Weights of a small GPT-style language model, trained from scratch on English Wikipedia: width 96.
Each number is 128 + 24 x the weight over its row's rms, rounded and kept within 0 to 255. Layers, rows and columns count from 0. Numbers have three digits each. The size before them is the row's rms in percent of the matrix's.

# layer 2 MLP up, 384x96, rms 0.276, rows 122-194, columns 0-95
112:154169093093106142098127104111117110159155130157096127146204149095158123160117098098093118133155125165118162156074138117124110146169098089102135158147168152122105106116096146138157125092154120141123126119141125122116147119099105133117144149112109164121087123134145103150119130131163132130
113:122091159149132118102124105094124121143145154124140143160123138127141124069119126127137154153145156102196122104130121104138133161104113096151117125143150151094140092093125144119113186115115088104129065104122117135147169083147125115115130144127071121116136143132095159110131170143167134123
098:154141130193136135131088130149158135109134113115108180129142162108155102099136155118209149080107131124117124133114137127091131122137112144126104112106129089098106124151144139122101141103092154127126119160137091150135166129129128149099073109126154114085143111107138136133108159155162117098
110:081158067111115158102115128112110119152120157164152186147096130138170129144097133149166130129137176106122160145121125064183133124156137151146103134096119147139137129133138128142131159125114142092102101136119157089147140137123118107158116143162118088086110100128120106108120122123133133153
101:139143101138133134115118135142127156147127121146130152153119164137098132098116129066124153165095118114172153110152118139149133120148141095113130137088156077108107142148136147124107101150135091179134117126130195122130114127139146132109103199117114083136147127097148149163153099118080130146
115:146114128085128144158136153145117107115119127125153105129125168155164095137095112064129163127113175136134120101111156116166161149125149089102129115124098175137137130187124100110146125150145148141127113185162134124120095129115157115158123136098122111086120119090109147141102123159143174135
086:094097113142079188136121114172119143102062098132158114145145126129133106140132132124123145110136156136157121128118125110104129145099097075156155136119111174134103176142126123123072146086111129110142143149170138130125093098121127120088113108134098110108096099140152156128116094145124147138
103:106131089112136153109110159107160110128149152139122098117135093137136072104133118088181113134134137142150143179158124127135186156112117100138141102082102167148151074139157122158107117102136126164150128126127132164123124163156122156117144154127129092130155103102124126172114117150163144114
105:123131095073142127129144153107113142139124122120104113112104115084156104129119092116150134125105138126156134145170110120136143139127162132148126120147184135150088110120123122076138133120096144141109126141137102102120131121104101201068163120135155120102089136083122139123092113089101168162
101:096166073109106107138122121185153121115142067120108153125109132163088131127125110126171140123142144115155106150088127145176115105128164119145161136120130150106143104148113128132168112127169154123132091171130130117160103140118161186122126099135114155107136130143127109131127164097156121091
103:146127127098124113112121103151104105157120093124124092157154125095129166122101136130178148156133128123120134061126110085127136195153175108140148132112103121141128118101102117105165144126144136093136121109126142159121121098156127147136103112135079130120163109065135125163126113112083140157
094:094146152110148129079108135157106140175136140145096137176136137110195099144100107135114131153132130097170143140147110105149102119162106124106112152146164167102105139141140120129098116123097156102120088144201129150114156105132128152127141115139113153112132119117117140132131181113099135164
091:156149165095080133191137129125087145122104099137104123147109117129136144139106128130105125127154153091190112079073131090120088161113171137120149141129084148120150113158157137118145145113156141096138122139129128102131098120137144151130147115114133149141106121114141132131172087125166131168
119:114116145118134125135147126100118110116151071127117119154149142108131134130100121132168132135134113110095098149122162126101106157125153067125158111160145149130090155109076149179115146090140136126125139181141104162141121111098146172102099143140115172123120140086134147134144180154123161158
109:169156126109127159115083107148130156107149113129118121151151191089124120090130126103133133136115129139163129106143165126098158135156129107129143150125122137109145134118086123124115107108129135118086127162119081098188113147078172126114163120090130125100182126134125104132167153083145126131
086:112113137129169088122129120142161159112118117139132143157120130117167164118155118120128176107107135133151098109084107140125148150175127147109129138119168167107134158121147109173110103140098123084085098171160111145170164111126127126108137105099162175108114149129159104134130103146158160126
085:104129133128104102164143145142100083146112080109106135115160137121141118106142143139103126133149140122168126159127125148177144106137155084134119150116092142119086154174120133111148119110153150095179112079109148109105088147123143143175112131157131141127128082126113118086138099070138113137
097:129152158113136116106076121149105104146156109155113139135132121168128118091151081144120172154123173156142146120113107107122121121154105091181171106143180139086107131126143142107152176152158090131143146141147137132115164147145118107107091137141146116086108131118150123166109140148124166127
102:184174131118117088111066149140125134127141102103090138109127133102111106104099110082125143150090140102151152095138145112165163116136143089149124122091170140120143161106127128082147151139144132088098121151129093122083098116136143146154113129122138101122137095129151093093131103140110116109
094:153160109094111169115116139144123107122129092115109131142115136133179091107117127132121135144140174140170142093097124100178161159148135129137169119128119114082097106168120114124163129137124162145104104120171106110152100114104133126173090136092138104114165138156166102114157150102103126141
102:153120080106016106131119141146124143126135122137097150116113178112107118124085136135167091157161169118148145120146138125143144126125118171155111134133137135138128159153127139137133158122152111105102125113124110136164120170143156087128129109112161154133143102098119091143120138127109161105
090:110106133102131137159109089102093091151139130126124120125149106114130109141117108151124123117143104163117079118112145077100112177151153082121149181142114128112127106109140122140135121138125126106182134083142133186107107107131149160113086148116126148132120130095132132126095149200095142139
095:123098137087116163132116104087128125143134112123153130151120116115129072092147139118144140091169139157158147164141148173101162121119131134102163117126116144132102146119147114092120093118167111142112121093117092127106156096096136165147160120101129117063126104131123138118121157095105187145
095:103125131114116097131114139097109109127132139105118147127165109153177136132136116140132150146187135154177113164118116133138118173125172130154137152147162130124190153138136096100128091136114121149141135102110158162104133146107114189162128098115090129121127107114118072148119091156130166133
096:112162118121143126118124135110150131163170110159105133136158116104140130119088129136152138197142130131148125145191154134126112107141131121104130154122171119123146092117150145114148110072142142179137099116127078139168123137120125162121129131112160189132133102134169155154092138114099166121
110:156145142116110126161127145083139131160128141120123149122153157104113159128126114139163122148121156106156154126155152109151153140127143145112162141161141094182162175133138110137128154139111182116174145141159112103099103089117141131137137137125127085101117094115145100128132152135040107128
095:125144122093120100171145129111190116157157092141122128138078200115124131133160143113165112103131159094122129107093194130143131124127141125133116151112130148106089148151094106122155138134143122164092123143157105127117122127169107080112140115128180158128127127139134151098157108134125133131
102:121165126151055150153107145128127168120111102130144141124136134119121100066093127108141110103125152114140103126095108110130121102149125155105143127114105187140124118129128124121116117086145114141132139112121115112159173147128137108118141141075149154091219133125123099108161144111139138147
109:112138093116101181153119103148140101142110142107119142139129154105116129126115083103177141118178164122134151135099154111170118168141139146139138124114116148140153095107147163085100095121135144142162109118114114122166121150177125130151113128141150138128117121102180111087079107176127134159
107:121140065085092102123153101149099098126145125131160124139148139085130112157118098115095127125159142150170124143116136112120089136097099109134132125123109116141130057134083144119111136114159119158108116113176093155124143120116160148108174155097128159109154099094162114142142128137117097130
089:106113102142158109132119156130142117123136079127117105127134129100144079132145146099110141107122168189143178131122120103090136157150154156116137121105130147140096134134175121140095110145140113108138134126195128143087143147139140197125099126125127134149135160141096112171074131135153116111
102:143113124137123156131121110153137147192157117108113149147114117119116132130110065128174130157165171138159154103110140107181107158150131149150112113114113150149134110121133116111102113102129120153165134159123109118171150153157162147135143129152115119139094133095170118074070113124119130158
100:147138120103138120125139107141179127115122144147135102160116112104108074150109082109147160149112121120148134131096113134155142110147152139106135178147133120116104166129100188125161089135098072144115133110160135146174156106100138163082105151113131090115128143106114120140153117147122168097
099:141136090126142155090106131141134109148157128099078108133124128154135153112106130115129125092111143121155156129108137117159115132125143074140189137153100160138137097128092122166159144159110119089165103155186120151115117086140171162120143113145152121148134119128126138158117184142097135160
100:166147106135100129141129115135123145150092128151116080160146129169127151117155129121142132148090132158097159130130122122125115158110127099149118134122168140114097170191169188131131099115152080102128122105099126097124143134154143133100101093086130143137156089110094115147131131157087123157
100:116125149133112116138046119147104145159135092094079132112149110160102139119133144137131152154144141104125147082107102104138150133147164118149116085149164153114140152165098120120108141082110162123135139128128137155121124145139154168121151086109147102128106082105118126128109159091143118176
111:127163136102099146181149130165141118121100124109140114150142112098108130131086070090160115159105145168149102076120132150144137111155166104109138173148163152158140113127106142098138088109166146112094092140129120116129111135092127176122121138112140165113143156120140117148156151120113146144
106:074145089081105131131116101135146127133146156142165122121145099150131059137131107135162116131113149100135147116102149145123145128133183114168140127097151156151128111137142193118125144106125153154167085153124098129138126103154132123102130089093075145105091134144122125143124134107135114162
107:134108138069076157141153156101121085115117100099141115166134119116182146140133122141124119101132170103142109141136125138178143149101156153166143114149150173142119120152118125147150154141134110154160145177119091150151132112108146131115079111099157149111121103102109106134076136140137149135
095:151160127157116135126170095089150136116092076135137130121117151137113099120081109137158128156163179110116104089122108123140149134111137107140106139132175133131113106160134113106139132149171136148132070114150092150094117167131099129164114111160164109129089101120152125143120184125122117130
106:087151143127088086156104151182161133111118075138151182150124145136131163139096131149092128149135152088146140148131116129142104100128169144127088186134115139146115134170116189136167143135144098143110130113131117116151140128127156115143113159101116139126125117111114114178153119120133151120
097:135115138169121128152113096143111111134069111123145101142165159173106121138101133112119183120137163145138110149098144119171143109102143111138106121120138148132136124127117124133148105121113063130117084170149095113160141097138115143113069087131127099133132141139126134103078090127078113118
086:121104101121143172153128173096142089108149153140109133118144122126108146097102126124136180141112128148108101100108194118171130149137119134108134138128123111165150120118121140090147160099132149146137094119162177124119106079138165151108125139121159109155129097123123161086156166139102147169
090:103113100109145114136112127169113158117103095102177133137136156115133091111100139108126168110108118148137117097101169106151165100111112148118105174071132133125119158100152157124154103121125097131092119185177112102144158107108147115138111140156110134136163139149108139142101094153126111095
100:184115142141129156154140128153119115112156083153166102138108112133128140120108128134151171150098167113182141133146137157176097119122155122083122122126157144101152155141156121113121144132163164164144082140125092158111103156161188140113102148143149139113120115128154099120107091125138126132
105:104118074112129144174158156131154096116109084085158110124122153115150161126140111095143142161125131163188122145104135133112140151118122099136121108146117158131101146120131143162132117098129166084131138135088148132108146075124103185111153133139138144106113121147097149122146149137087132172
087:104157133121137145150142145097155116131156124179098166110114124125104095117113118104125137092133170120133102139114128167129117159170110106115168111159155136114174117134130160131150147066167094144103119158140110124155146171135150142104116143106164113138131120116150058129114104128164152110
095:135140104126122136125124164083126138134104063104113158139152123081148070095125119137186141103129135180164097125102130145125114094148125114117149151153104133114141144112127123109108106156166139126070141137098133131080140115116137136160078112124127159098137137111113139130080105107143135133
099:127093174163113166186115157127132116115138094186153093129121105084127116122110115115129116129120147103125167119135143117164121164131171182159125136120089146101123127138144134144119145134155153126131134121101119131094130164168197116096151133099120090105145144149141131119131128125145124172
111:114113168109104122113121117178170110123103121156122170141134106081099109115061090108122130129087156142125156115088158110160134125133150081125122162129121178099133122137126116113104134105125114089092140117112142125171100151159140136082111114143145118124145112127159109121138098093108115157
107:124132130116098128106123125146133135126141099156150142124162152096125151128152073113128139106172127128143102109114131145132118154166156135141102132106157135167090163093130111073105128136136092086102112120154148160121136079138137183075165123119163112114123103064152106144106124118128113122
104:131129109149101147154125092110169156129115133160155112115126128134144119137123126063111127152130166139146127102091145108203112115124142125157140142143139162118146117157127142070086118159071141099112120122162147095104120112103130131152171137131113118141131134101159142150128148111069101108
106:111086182082090142146144100096166159125168104144120144216126146105117073121119134136143140105144113113100136130094135134126099161164130125124150113117163145094157127150117123111145157131129082155131125147146134116156141141096120105105109144131121110121078098151116152138119142125121114108
088:122116119084130170164165152113120112124109097136120157115141121105170152168124104118134120134099178127112119125116098120157121124113132151135068125125131124125115132132123130146106108126079165154115075114086133152154173106132097125116113175122100111147125092122075100119165156128127086157
096:146167114115125102114100074162169134124138129145139108122115151100147115057124110131126141134103112150145136109100119156156137162162102144119143147103168120060107098121143135081141114116115182089089125114133124122116142109089141142120142144113126093123147137125111137181152129138119124170
081:124137100145156142140140112097138145147090107131147139138123146123157083107124132108115141186102141093141081142069187127150115130154135103113111150126151151099116179127171135107125107102106117137077111110100098135129178136116131153134106164138143113101097128109131151135157123123141182122
108:098171087147097145150070095129149144149104104120135127156128128123093140144110077119116116149130159145158131155135128123137100114154113117111172122157168120155110091153113169116134156129097106102147140079102161124126121130116105119119137147111127144078133103102113126172085111139113175152
093:136127103111163124145136130164169125103166150142133141146155155128127131099145108078122112101149125152130147116116143099109124171120128152158134120127126116119139116130124109097122106143119094109081113125121094110156120139160153178079142145144073160085135164153160154153107164066115101139
108:141134145074087109093104126131140153142138080137097117200130123134126098078100119113153131146135111096124138133155128124108149151159125088182153145150164129153141169152119127084138151124126094143100124124167143136127126159160120164125092137136097126116124131122166105104085148125118107118
096:149154156190105105158129118103106147140122114134121145120151129163103115118127162106132116168079149153116107116120135141136128097111135116129109134139132125090125153153134192136153132125132094143124062124112130133167111088103111164158129170138147103108099130055100136110108110117136126157
100:143166095138102095127115121136117142149129097083105129131151136118142093133143145135191181115114168150164102086122175135125158147107148150140134100117179162178068138126136144118119139127136113112153143151150114124134172092136148110151119119099150152144097137102126137152123137154135142157
094:119121145122098104115162125137118160134150150126160135129125175108131162098133140137158161109148133120138107140148123152089128157135141130162161172111108125105102093153147174152155156147163129085152075132147141151109101092119138125100159121109113129104174083145148087134166103136134165111
096:132108094067103135142102131121145129138140118089108111113144121130121108090113144090147144158137162123177175125145156124124161142184141151140144110085124105133213085118094130121145118081126138143153110132148093160134110142105144135121088097100139124109125149148142109122118136139121111138
085:117123137121129140136098160133126133127115099109079097138113130134101103071141128092147123166108123147187124136121154079128138140116123096124164124154144144105146139124148094119116087137149109107094139145133124112097152133099102107131148130118218133081132142150126110121100116140070154137
103:122149108117097124171115157073151153159133108137109124160162127120110123151126091134116118150120148127164111138089130092140114116160125141145163146112149182144119126128116133131158149112188109097128125094115195132142110179104123105130088131102103109113117137114099088135135162138154158155
128:104191142118157105148099153116147160141103138129149131119118144158129107098135120107198127111095161131112127132104153091124106104164130151155166115119162156154127130135120144201116109119120105112161112125109117158110141114148153128128104120143143160079154103136158127093155165131132163128
094:100177075044143128166127106128145083124093123145142150122110124122108128156121130124161144116117121118107140090118140097136202160122114121134130105141144155128120133115104132123110161169140123143194106186144131129135165154143159147121114135124110117123105111132138140111128148141123101148
097:137079148124110126134183116104109141125125079143131157135157149145099135148125126122178112110118123128129143089117108155143159115097110079136141122093092134126098116116141126111097112086146103117110111147124085117102172147113140171142154117132161128052110093123124161151132142091117152110
101:139124111146093126142087100104144137128145105145109111127128102145107140137137088119134106071139139161136137120147111109123138141157164113175143138143148137164125116130122114186172178155157140120110074188139075119127109082111149115144153137082102148103118138117130104136115158117120139159
112:153154149099127088161156078141118140121112108084106138144130092106095099120104121125144137141103121102129132135113116130153147141099124121150149131118180122136131145160076106133149159155149131125147093137173071112138109116124139151171114117150110110127099068120154106086119146102095160107
103:119116125136133111104110152140178153133125144176125094161107136116111088115117120094098143156124158093156157086138167131144121129208093115118154120104151164109115106107155127148136094090137114133153134178164119117154109123097138151110139108100097100125162142121093121135148126104155130138
082:133106117108148110103108128141105134143145132147128091154124146115131140118165108111160156079120136177167167144152137127113143180150140121087184141087141168166125134126131103151139143132130128083144119138144153108136104148121115152144176170116131163082084136111140161137111137079123125140
091:142116118136104167172157130134105127159117140157094117117133141151104155103132094123177108115163117144145125111069139101141138171112157138128157122176100133100149148162103124118124154109130168112115107147130098122125134177089162124097129104093129120109151091135161096110168115139119118175
# layer 2 MLP down (transposed), 384x96, rms 0.261, rows 122-193, columns 0-95
111:184111085138075098096087098122128101135127103119115133093146145131144134102137171108150078139154110104135095163113113138112142043112119132101137101124140130133153126091100103163148140118134104127138179119131096110127100131121113121119145137141123141100082120149130146158113122101147120110
113:140096133142096141169113109101126113143093146150115118156105161155113163142147112152183118105152148140138116113167116184125153120112092148143118138159174126147146115123150145130142148138115079110132114096180159114116149117093109095127150122118113079142179168123131130117152140129147124174
101:132133100162194142140131147102128171162153164127135107136137109110119128155151139106148130159116157117135142149178121145176077103130132134079126101119140116103173138157137090105071123155130134156152126132164110116114103079127118153150119155146148129176156141115104136149145120116135130105
115:121146087115140175126149180125116154126131166132171103132139146109144040157110123130142125108117144154149121101129132125130124142131102093169114109145138120150113152112110187149132134137099140120130169168145124131128100149083116118170129131165111118150154139100129138131111137172129095174
101:108132115115121137140161077104108097138141116130089172081155079124086160133116173121116145087097152141129114188147085147112121113119155109108107100164123171106102131135136117111106123160123157116148100125090122147116120142092127147142119120137112106172146125143087083139132131114149139121
100:133089135098087152112121155141141204125130112125130163094090147120103127126148136142092106118109150107091127154094086122111138160134138124109100079106063120129135124145095166146137108111123130077122126088155108140109145119136108129127130129131190154136138126107138120144115167144149104139
092:131117138135200107117119157146142147127121139113131133127100120135126158087181066154146083113133120128129122117092159119139130140103148162111161109144112127105130173128152107134120162115124140166113129133123066168097077169149152126113144145180159113140134141128123122147124093126146103115
104:138135143114226119122137153127163117130099122162155134133121117146133131122136168160126106098132096086129149136132105125136121037111118177075127173124144113090164147135115141159145156110128111110116133139127137144125142125141118110117101108112129141113109100127107138104135158107122149162
099:136139118148198139126103088156135108141123114087154147168168134202125098095138079119114086112117143133135116123122149109148122075151141119104119159116096092157168149114136116120147157140141160080130123094108133118143088130122158111162104129144108138120128129161124114121134142128146115104
097:163096115115145139138118132144158134131101141118127110126172112101102172127158071109161173131146167123125116138098159164120149100178145113130136081116099133114147115117131120093114090120132121118151119164108131112125098119099129134145121089099119142125191147135095153094123129082159123088
107:116118099136139128108131097123118100140078124121072110110111116110109119160129141118143112116102104124113132143139101117100113126131088134069114094102111128162135112082133041132153126147123133124130147136134101111161119094087109115092114069143133148146156147155071118111110142133128111109
097:136150097145128155165127124111140142110120121127135097148123138134122138153121140127137085131161162121129127126142116174160123097074139160108130164102067091156152123165097140145134157153107117161172156155145115157123093155128108185115158150110129160121139123166088125170108132127110096144
094:100127153116137159135125160117117133117138133122124111085196151095125162146151129122155112093130127157149089148138117133118096128156116175087100130126097130114111126117157080138145095084112123132137128104166104104105117158138102088162133098103116112107128138107103125154094172130136121064
117:143132078138126139118153147125141116087114097130119113107136093126144150127124068124106085147146135147090089150137169147121130104149159091169144144167104150152110121119087165152114146107112107126112118129128144135125094076068136146078167094170124127105147130125149141123140121120116112107
097:139080126129104200119116159104115139127079134129154171175147103127105099152080106101099101116127158127134164151108146095106169141119126106117098121144151159140161154125118157151133140175136110107146134135123149111120090125125089132134117122125127127105157136151118136140114090083100163142
089:156124126119173145130110118077094094138151161089134135116110116106132150124125115115128138126153121150146072103115128136117128135118119151133108131082097101124160142123080094113114110179163111159134091123130168142146116125149111138161168190109126119154107164138161189119128094119119123137
089:147125134123125124110099169156141092108159133151158114120129121131145111136177117135163119167152089182114148119125132142125184117146115139130147137122182102055151144111103093111122117153144112132127120148113108118157158145103156090117111142172074134126119148118138173110100140155111123118
105:089140131164138159109147115131091109147167142119146099136140147176122126112255116123088169131102138138140127141149102131123112162124136115139118101132130104111124123080145151143144112133123136139137139112139127138104156133114123084132114152144114126118127147157104149129127118144135129154
103:177139121087081124127144099100157079105105115149095114123135120132101138131117139165155138139113121135129127146114110123109130151115144101150103100160131096125114122092141152125125121149128158198116134084144117147072066170129085110127145099166137084112137118114138156106116128130126107107
095:136143110102058139089141122138110152131123082126120120116101130112112119140071141149107067121157153123128159127145153167114131123142133129153142123134122071137164161117118127138117117156124120166143116116109141106120141081069096118173171140120143138155159138133107157142117098090120125103
098:119134135094148141134129144112103083132134144135121119081118148115121126131174122112114085080089138121108106113096127105083116073111121147078130077119168112148155142123107081146118081123111113132144150143122123100117174130143117100127105097108086134121124131071149102118143122103155135148
093:107106098124086151136126178132104101129090114132080120132129141146149132128126101112075082119115170106115144126087137130145137142141122128156141111105062170167105092128126058089180135131132117107119136143113122109093122136095140114114154122087146135107149120114132134149152109125129146147
095:118093135102172096128113185162137150131122107137116140171156118161151135130148139098081121090150149093142143133133105092151127105140115145102117102101133107130136147112116095141089141172116136156115127170133140169164113145086136095117110118159176132135191132105123115125117100138112099125
098:130142131122175093122121172153133107122115104139080129104172141200113135143134181129124116138137108095100159107121119151117124100119142127118131140090158119117130123114111102109148118130119137131171160158131118114107157138083152123110160133124194154117106175103142145122113164117116101081
100:143121111134202125081107115157115188117137118127114123135128176122133107162116172152090129131094130099103125131100121091122142074150114119124139142113076142064079155133132136134118140093133117152111147137154144156145096137136117125144145157154122113143096112105122155155141131121128093122
108:101123128130153136135145177104147152110105155112152117111099129121119167116138137153139163116148086123140122129145128122129129114088114163070147069179133091140130162128163050135124135117105144121161160140180134098131109089114125103135154126128119107091149100159104124113115137126129136110
095:104086151129176158118175155141113109134107134125121152121168105103125097162143135117134102102117122180107123107118119131106098151114135117171139111110104148130102104127181075126113130136157116109188117161110136144108149097141160117152120084128106084109151098099124128122129133170158123115
095:128125129128142117121141123159098191114163141140131110118132124106133119102105093118089069145120126145178117100115136103126101056138144144092122146107135097158117112123132089147128104132098102106125112099107099127161127146152140123131128098128138117123148152128194114140204130110115141108
101:165077129096108095138113141162131114129120139123113143115130096145145122083138137160153095141157107166128116185100137156133124120111130139131139154128127118158115155154162088126084101084136176109138152133089096130144154106160102145146136119147159114155144109142173113128182134127164130155
107:160146111136060106124110121104093141153137113113105154129147117163135131099156151143100065194144112148123139165101103131117093084114099159126124121155133144123136131109132139112156081114116098109141145092160124124114123120127131130126151146111158147085081131176098126134124129132155093136
091:124118121140230143185107117141117097107128112159150126148122121127133135160127150163123083119122201144115169130113144173114135117130105162082128136137129076122146127143125134136115123163096113110114135103148134135121140113124150146111132149152135157180122140161138141149132102112128131101
101:152078132120140119148159124168132146144136129088116148116132117144128114065148129155156082151143131155124117173120127148152127112140139118139164159126091123151164146128154097086082107080125158128121127114082099126124131126161099149147134108162166146167149130170159138110158151128152145143
098:127133123158136150096189117091124075139161150147077121071116138138120130120182162130146128098111094113121122132138131124115136127139101131106127122138146118101139150147137140087159072154136128125124170173149144127105101140164117118134125154162098086175104118141104101127134092148120111131
094:096090137102144171106120154079130151098093110132154122154117134127142104121148118136077101089125076139131150155120113148093103131099167152149107135129082117084105123104158135144135131127117124149120152113074099134110121153169112095148084176096125158125152116134101116107130112119110137119
100:133139110148089159161105126094081114114099100174131082130122142135159113127153109142146118134130117127128162122152093124141101097057140132109116148172127115128118127152156125146151161143153084087138118105103099136083138125114147146151145060108107101147132123144131119147118148080117116120
100:124117123150156134132128119150157120148118082118149122157151102126099117128103132146144172113131113108135126179134135131167137114125111158137115099111106129133137135105124112140165144152116191170104146103103083104108127102143121126121167068131163101138104126200079136134166151107128122165
107:085100111115094146153155118151146141115095118136138132111108101113149133181128117142166134123127108137115052113132121112086146122092112126110120122131150136138140139100110152114126090088108112123144124125121115129142116108101111117112162166164129152115163166175133173108154167084149125185
098:145139118093172103100091108155139167147135137164135084114087121153122159157137102104153122119098122096140153164120109134142099078151145120120104113107153118173144103110093139136121131154128154161120085134115108107143134138101137124129131126061165123105153123119170106117103147162141148092
098:134150130132146189104119134127092096114115113153148158162135132129120146146123126104071096115067130147154121132150131093120164139139143147123108133087102091102138138116105095112140134118151158088159185109123135085176149111111156135149152136122092100142132093132114142132130111141165164119
093:112130143103179160131155168085122117113154169162115160152117110094121131126129073090138047128099137120130130130111138134133115121152144163130133140124100110116173132098140103154116122145137118119111154149088129124139155136152113126152119079128119134102105156136106106115179123150169170139
102:125129114106051126136095144109116136154137122113140104127119108112101135178107094126065144106149125160147157141148097133110109124132121145132139128145122105146160127061126124107168169140117112150111151083087128115129157137113126156130153146064137130142161136106141092111122158136137162132
098:180124125116150101111106142168133221127124150114130136124149173132154114141140132117150157147133114121136150126129148132152132056197140110102102165140137116110111116121088127115134153125116151140116099140133157153127076128099130111122171130163105137114130132121124149148135101113103121095
093:113095148154211100113124148118108149113141134099116107114125092117119151120159147113132132089081093107120104118142124115146135137134103148147160095127116117126128125131112057119153147070136079111138160123073118091102142143143128107124098115146118098102122095135145149101123142126112115156
089:156131125169183047124168114145109144118151149144114127139141135157131168119130170169088139132138110140114165117149088127120120096145131097149170128169116117133088162144091166122124135157171118159163110100145127136096123103123113146125109134129106118162120131133115148112122120145117139086
096:181108099156171162132149133128137136077108111133140101101115081096131146151134138136122137116082135124142140143139149082108107120123132122115148100128128132084140141125158074150092131140143178145091123140144103140109093129138166144131156137113138155113127139126100138137158067150106069133
097:144084069125174094121152163191120124154135112134119079099178101169144132135137126175123099092144108165131122114155104136143144125166172147119153126128149116154139110100130103149144150148147119103103125122128115140106134131106110103090161116153122140148115117167134142137107111100135096151
093:119129110145255131126119116119125147152136122124125122113114102097136131142136161089130138122119138113173117116103113111096103125135102171109119141130111112112101130105126103118136114129108110136112142098112121138136165131153119139139146137097106140136129175137157138115129152125151127146
097:140146107105202119124114180121131148158192138124112140141140142159131128130156126139126110110099192065152156136146124116131126121146133096107139103128149114099114141109141068141103137124124134120144154136132129171179142158153132117129151149112088127150159158126147113106168127150118115115
096:151089111148169148119125120139091179146127133126122078095136090199131159150136140151093124105076124116130141129174123114122130054123102155111141108142151150110120153138119099129105125126134148098147119127117120113101103165146171136139136135164120119137132131133104122106141080122122086150
112:161145165136109146086111102137123103117120115130172125156127119116143107166134059122071128100082148180113154149137124093142109152109108103130157146137145107093126119110136127155098145126105104116098134078166161126137112135135124110098107137128088123147120132122113146111099124059115118128
106:138103123098115113095138100125168102154095111122102145118095098147088158116112126130133112151109154131153138104112134180072093137103133132115128113095109121120112121163156120119115074137159147127112148137099114115107156091154113110150130136102181136127161140171149119099179097150089114110
101:166088113135167122169139084133150148135135149125132148116097142104157106137119104145124125139108131122132107145115159144106113127151150159102113129109112120141108115154167144128122178091173140153105140164116090128094111110077115104144091122107107181154184108088118120147115171145146108134
104:121118118116153121143123100136102146111148095064091074111116140136119131132156144118130122102116095125102176132167125150132066126159131091105140083128149123114139105146091124134103158165092144178128121135141127133074129105118149097159123070120125146170132115103131143118109122152123128118
095:126124131166200149122164140144061155135147113104132129134128156092133140147133116102142141109123139150146110145154111108131153144117103104084164122124135138123090101159134113124096147116103098124149127129084157143142152158130140158125136113143091112130186159140107122127146120190080143153
098:122126130140116134168141147129193104143112114066142124189146122112115122151156166127152129126106174106163158131157107106132184118121096143152127098130142139145106135163111113151122140104135151144195136146127114143120074132117111153146140125110128107114123088177149151130103112132123110150
086:151125142137098138157112130129170135090058142088139084151095147112127089125123122139119127120171138133158147101137097127138155115080113132140154138155085128163117110136090170129113148138110098135136141147105135151139124138138113116151127152130137168166146096072179131105111120142098093147
109:112118174167096117124082070112126070144163091149132111101118173150069167123187160127145130148133127122114135167113105130107141110120113098119144063142153117133081125139093132123127144128125119137145137118131102116098110159116113134118148157132137108130136152143108125090121122110153134117
103:108125152162180128164094125114108102146152148132137105111153106104171122126103116126089122110114166176146142154136144175131142146136152141153130096181103127116105114118107048122103096137104080115105120088165112106128113126145134101121122093146148122117105106121107164129135131123128154139
110:097097182112128149125109105095121126113171169112120111101128155093114147117091114098151102135056101126081120120078173131099141138192087161089129136123141104127155115131117090121129131118114117156085143113103131125126132135112133109135105145120155115117107153110119162154125131136118144121
097:141143135136043150137122152130139193120134109126138124100107096157146126145169115133132134133110149130096175159126121118090157094149140103130126106106088130111056094109118119116131130162130127132112120102096096134098142152128110169116135162144149116136108139113135130104149088125095097151
102:103136117156166082152134131129134105091103133125102112108117120119129157127179168163124173108130095129114090103122134152127116180126107150121146114096119086142130149110126124097128101146140123159139183140165128087135156124148107084115135098100139119153116154088142128157101112152158136180
097:164137125102104130081162113103132168115149112132150136133054160109074112130091166140127150140118152155126111114082137154118103115133127133115127141088121157129080101100149153112105152118151154153094157133127116127125097139111084130128110142138165136143128098143128123132162069146126157127
092:087129152119154155170159103162138188108135118103139130113101089133145133151128147127160146131090148111127118103123106115139143129116122122103106081112108112155096164125138091093150133144149105104133123127113145084145179094184140141118124124155149145153148137139146163115168132097126178157
089:072154148121221129127130131132131104153112152136189132080122113163131150131143072148103150148168132085131144135154100167160165146127125140151115104109132107080137148121134104126112118167132110133130122127137122164119141120154147156145110141136088124121135123103141104148161115127131110141
099:170105129139131112082106139163092141128104156117147120109140138128115158126135128150129082154137091137110079126111107149141122068164122095116131126137113133168163115156071137129103112100128155143167135125110094104158133169153147174086131139093134121118144116117107118146112168096166118132
132:133105082125144113147136118113138100095148127105142110095111150097162135103156125125136119173169156131149106126100140130093144060159091074118152121178142131145111146095109141158140134104106113122143131157121115168148117141094106164132125118133102124145158150127146099081119096121179123137
095:088146163160077155135137115116142119152100117133153095139083117142137121098120104153100120130107186098150174121147147116099114133118073103190145144144125107140138131140138151132158148125105109131129131124100149159125160076154099122102177148148125120135124158141160090095120123131129142149
101:118111132104133099134118163131151165118077139140124136116127111144155118115143224154101104124125108083134165125134101143138157058115098170100100107093137103106151114135115124134104131130123140112113127097135169127147138143069126119144152162139147117123128172109143157132148125127143140114
098:145130158138159113114170115132095141098149134127129089140128148159119145114141082155152143141126147173091156122155137129130136134103157110085130149130122109134137113154129172092119099163125143153147113110152112150149099226136166162164101139104102145147101119157119134118121097149127115128
109:138158123134138086117097065094150129136135163180074117132113122189130137125077134149146092130084072142116111127127103094137132087132107141127116134131119096114125153126125124146125171150091129170141132151151139110153118128111101111126114124132129099139153150093111124096137169125137168123
100:123162118126163173095138093123138113142204157147128107129138132124136119158152111126148128115110186110134138145132116102119124176138124125128129104096138147132114122138141116181138114154100108128126127166143147130148103159121195142134086142142141114161135115122110133113106124156201129177
093:136138136155198119158092142140149086122125129135142093149134080156117168140106088152081112117143123137129129122112149149100129125132137156138115106111091106132141133127105020110127116158137106142090132117120166103139130162111105118117118117132115180137127143143126148144131130108137101139